{"hidden_act": "squared_relu", "tie_word_embeddings": "early", "beta2": 0.95, "weight_decay": 0.12, "warmup_steps": 224, "schedule": "wsd", "max_seq_len": 1024, "max_steps": 5928}
Each number is 128 + 24 x the weight over its row's rms, rounded and kept within 0 to 255. Layers, rows and columns count from 0. The size above them is the row's rms in percent of the matrix's.

# layer 5 MLP up, 1024x256, rms 0.065, rows 547-550, columns 0-255
size [105  98  96  96]
[[138 143 116 115 103 167 151 129 164  98 103  61 134 116 114 129  92 134 137 118 123 133  94 165 100 117 119 142 140 151  99 142 104  81 155 124  97 117  95 149 139 138 127 120 139 161 108 180 126 136  84 155 118 108 153 151 109 134 115 111  89 134  97 149 136 165 153 137 134 182 133 115 121  66 152 108 137 139 144 139  83 141 113 172 118  98 126 110 121 131 144 133 158 124  73 116 145 124 112 139 130  89 138 120 128 118 125 146  98 154 109 119 122 120 112 105 172 121 133  97  93 112 104 109 144 120 113 140 153  98 165 182 170 114 142  86 118 141  99 130 126 140 112 154 118 118 149 129 133  96 163 144 134 170 130 159 128 147 121 143 102 128 126  83 115 124 133 172 176  95 142 119 114 159 118 126 108 132 177 149 145 132 122 183 113 121 127  93 109 167 126 145 148  93 132  85 104 103 123 125 110  62  76 137 132 116 174 158 115  87 147 125 107 138 104 104 146 136 101 116 123 149 100 104 158 130 149 147 157 123 123  64 114 104 100 143 104 117 118 148 116 101 143 140 138  93 149 154 104 112 165 164 122 120 120 118]
 [100 119  99 125  97 139 121 139 108 115 124 188  87  91  89  99 121 118 148 124 148 127 176 133  90 179 124 158 123 135 126  98 129 150  93 171 128 126  95 129 109 160 123 132 136  83  82 174 150 120 148 115 128 145 133 184 117  96  97 107 110 160 135 134  79 120 101 127 130 162 124 113 120 156 108 152 149 145 111 132 163 152  96 118 138 149 136 142 166 162  97 161 134 107 119 123 157 113 166 120 145 129 139 152 106 167 173 145 106 117 124 166 153  99 149 114  95 117 107 156 133 138 146 127  98 125 129 142 117 100 126 119 126 169 118  86 182 122 126 177 125 109 151 105 123 107 188 144 133 114 142 115 119 121 117 103  83 119 144 130 146 148 138 151 153  96 139 109 156 142 157 124 136  77 123 139 122 135 123 115 104  96 120 139 173 141 105  98 145 127 117  71 136 115 130  58 132 160 118 159 129 108 127 159 113  86 144 125 142 139 166 101 123 147 140 110 126 120 122  88 117 110 114 112 152 143 126 142 130 115 131 121 112 125 132 158 160 180 116  97 150 169 135  91 131 156 127 182 114 119 126 154 165 116 142 169]
 [ 95 150 138 102  81 144 144 137 150 121  83 149 136 120 105 128 125  87 121 150 167 131 117 133 151 124 139 130 184 154 103 111 111 119 131 125 144 142 108 128 134 109 118  94 115 119 129 128  88 106 130 118 162 153 158 120 165 112 142 139 124 118 140 145 117 139 131 120 100 112 157 123 111 154 123 120 108 152  94  83 180 124 137 102 110 152 117 133 142 116 127 143  89  99 156 122 140 106 144 120 148 122 157 111 120 173 122 146 137 108 114 150 166  96 100 153 121 138 113 124 133 125 105  92 131 147  62 143 144  72 120 139 135 122  54  95 113 127 145  87  99 126 116 118 139 115 163 162 132 128 105 153 129 164 150 143 149 139 147 116 150 117  78 132 151 164 114  76 170 113 106 116 123 141 117 156 125 123 153 109 102 109 130 164 135 158 143  54 105 130 113 163 189 136 132 178  91 146  92 118 108 118 128 102 156  91 190 112 149 141 122 101 158 163 180 178  91 146 102 163 144 123 129 153 117 128 146 110 142 150 131 118 164 123 132 159 113 100 139 119 131 139 111 108 133 102  88 113 114 130 147 115  89 108 149 141]
 [163 122 113 110 111 125 111 129 142 120 113 107 151 110  92 114 171 177  95 127 122 136 115 124 102 126 160 160 160 118  88 134 114 151  98 126 155 114 137 105 131 155  95 104 163  59 124 130  94 113 136 100 103 125 152 186 116 111 150  91 138 176 154 131  96 125 126 106  92 101 105 140 140 110 136 116 104 122 141 109 124 131  97 130 155 132 126  88 136 103 146 147 152  90 159 144 137 149 109 112 158 130 116 134 158 111 107 114 129 135 120  84  96 115 150 148 136  90 133 114 134 123 107 152 161 142 107 136 147 123 106 141 106 138 113 121 120 135  79 121 127 161 135 127  82 111 127 101 138 125 142 108 123 167 136 120 141 177 150 107 131 120  91 133 165 124  94 116 170 186 168 122 118 103  92 137 109 133 159 189 111 137 123 119 164 186 122 155 134 152 141 140  95 126 121 168 168 180 139 136  87 119 163  94 113 145 148 119 140 123  99 123 146 105 161 161 124 149 111 178 127 163 100 157 126 125 125 132 132 104 156  89 154 177 129 154 134 152 125 142 136 163 120 140 121  81 121 137  95 100 150 140 137  94 173  96]]
# layer 5 MLP down (transposed), 1024x256, rms 0.0596, rows 547-550, columns 0-255
size [106  97  99  98]
[[109 131 104 137 150 116 153 125 128 118 126 134 136 137 116 125 103 143 111 114 101 125  98 111 128 189  81 148 149  83 143 114 171 124 126 109 101 144 110 108 145 133 129 126 154 173  86 166 117 134 121  82 144 130 137 124 145 149 159 104 109 123 129 102 134 120 118 193 127  61 102  98 121 109  96 160 133 120 145 130 125  77 116  91 139 190  87 108 134 113 111 118 138 149 156  87 125 141 149 126 143 125 141 101 141 105 105 165 132 117 119 125 110 152 119 157 152 107 112 154  86  81 140 116  90 110 138 111  96 132 142 142 119  89  87 132 163 107 174 189  82 128 142  87 116 133 125 158 136 101 122 121 155 148 126  95 143  91 160 115 131  76 113 114 157 138 111 162 109 138 123 130 116 113 131 124  80 121 108 102 125 138 118 158 113  99 131 128 137 119 148 109 127 114 111 121 121 131 163 111  89 153 133 107 143 113 115 127 160 135 142  81 165 111 115 124 149 121 130 155 118 105 130 136 133  74 129  85 132  97 150 175 126 155 155 156 142  79 127 106 112 153 161 148 210 125 151  92 118 122 142 139 124 148 122 127]
 [169  91 133 144 132 117 143  85  97 120 100 149 133  84 115 125 149 134 132 110 105 141 117 106 123 145 131 157  91 107 165 134 147  98 111 105 156 145 157 118 168 125 153 142 112 148 118 127  94 119 125 117 113 125 101 156  99 123 148 140 181 109 157 141 139 138 122 119 111 116 125 115 144 146 115 112 159 139 119 129 118 107 101  85 113 176 153 145 111 112 103 115  98  93 107 125 157  98 101 129 101  85 111 105 126 164 133 117 111 153 105 160 117 136 122 107 115 137 148 143 144 125 130 125 150 145 132 120 150 128 152 114  99  95  96  87 110 119 135 191 168 141 139  79 141 130 120 119 140 103 128  65 118 151  83  82 106 128 127  96 155 109 169 140 140 128 124 116 166 147 185 137 129 128 108 104  78 146 102  99 119 147 165 157 128 127 106 116  99 111 120 135 150 163 143 154 132 100 163 144 145 144 152 136 169  88 141 119  95 136 100 118  70 130 110 148 152  77 118 101 100 167 110 147 123  95 148 119 139 145  98 130 111 132 162 148 180 133 131 154 179 156 118  81 154 138 103  98 164 122  70 149 104 136 143 133]
 [123 119 137  99 136 194  90 104 125 136 128 123 112 108 112 124 148 154 159 123 159 117 133 109 138 121 122 157 163 121  98 196 146 119 130  90 118 127 118 175 139 110 135 143  86 116 144 127  95  88 123 131 142 148 106 134 173  90 141 155  98 103 117 101 146  94 178 110 140 131 157 150 102 121 143  95 117 150 124 156 127 151  65 115 145  86 130 122 153 131 123 108 120 129 136 120 131 110 155 149 163 123 120 110 149 151 103 117 188 147 177 120 179 143 138  85 143 152 144 110 110 133 158 163 128 165 128 104 134 113 120 121 114  49 119 129 125 147 129  90 142 145 181 144 130 129 120  95 118 107 145 131 110 144 114 118 150  79 112 141 127 112 152  99 116 104  94 134 120 118 102 144 121 125  98 139 144 152 185 107 156 142 107 125 108 113 163 128 146 165 124 158 154 118 102 159 144 111 140 119 100 100  77 141 125 121 124 118 165 146 104 156 152 142 110 161 127 115 166 139 153 132 126 117 129 130 130 100 126  77 142 138 154 134 108 158  67 110 123 151 134 160 108 114 104 113 136 134 151 116 175 165  92  84 134 150]
 [ 80 134 133 125 150 102 115 156 146 136 145 138 136 131 116 117 170 122 125 107 101 151 133 133 122 140  59 112 112 142 139 135 186 139 101 111 139 121 117 105 100 118  98 164 125 135 126 111 103 102  91  92 146  80  82  90 151 150 123 119 131 132 110 126 175 127 170 118 165 105 168 135 131 130 140  95 136 109 131 107 167  65 145 129 135  90 145 147 153 116 110  79 128 117 149 135 111 129 109 119  82 128 131 138 106  97 109 105 136 114 106 112 149 113 153 122 113 159 102 107 103  77 137 111 188  91 116 161 101 138 123 167 160 160 141 111 127 136 146 189 129 139 101 145 107 114 154 142 116 113 144  89 149 145 163 116 160 136 124 142 140 122 152 122 143 140 192 127 105 110  84 153 129 102 122 104  89 105 130  88 127 100 152 109 116 121 110 126  77 117 159 116 129 113 164 120  93 118 114 140 107 166 152 128 130 137 112  98 136 139 128 100 146 106 124 139 142 145  96 129 104 144 126 160 120 115 138 140 156 184 171 130 165 116 144  91 164 110 129 126 117 110 147 151 146  86 102 149 124  76  79 127 140 105 128 125]]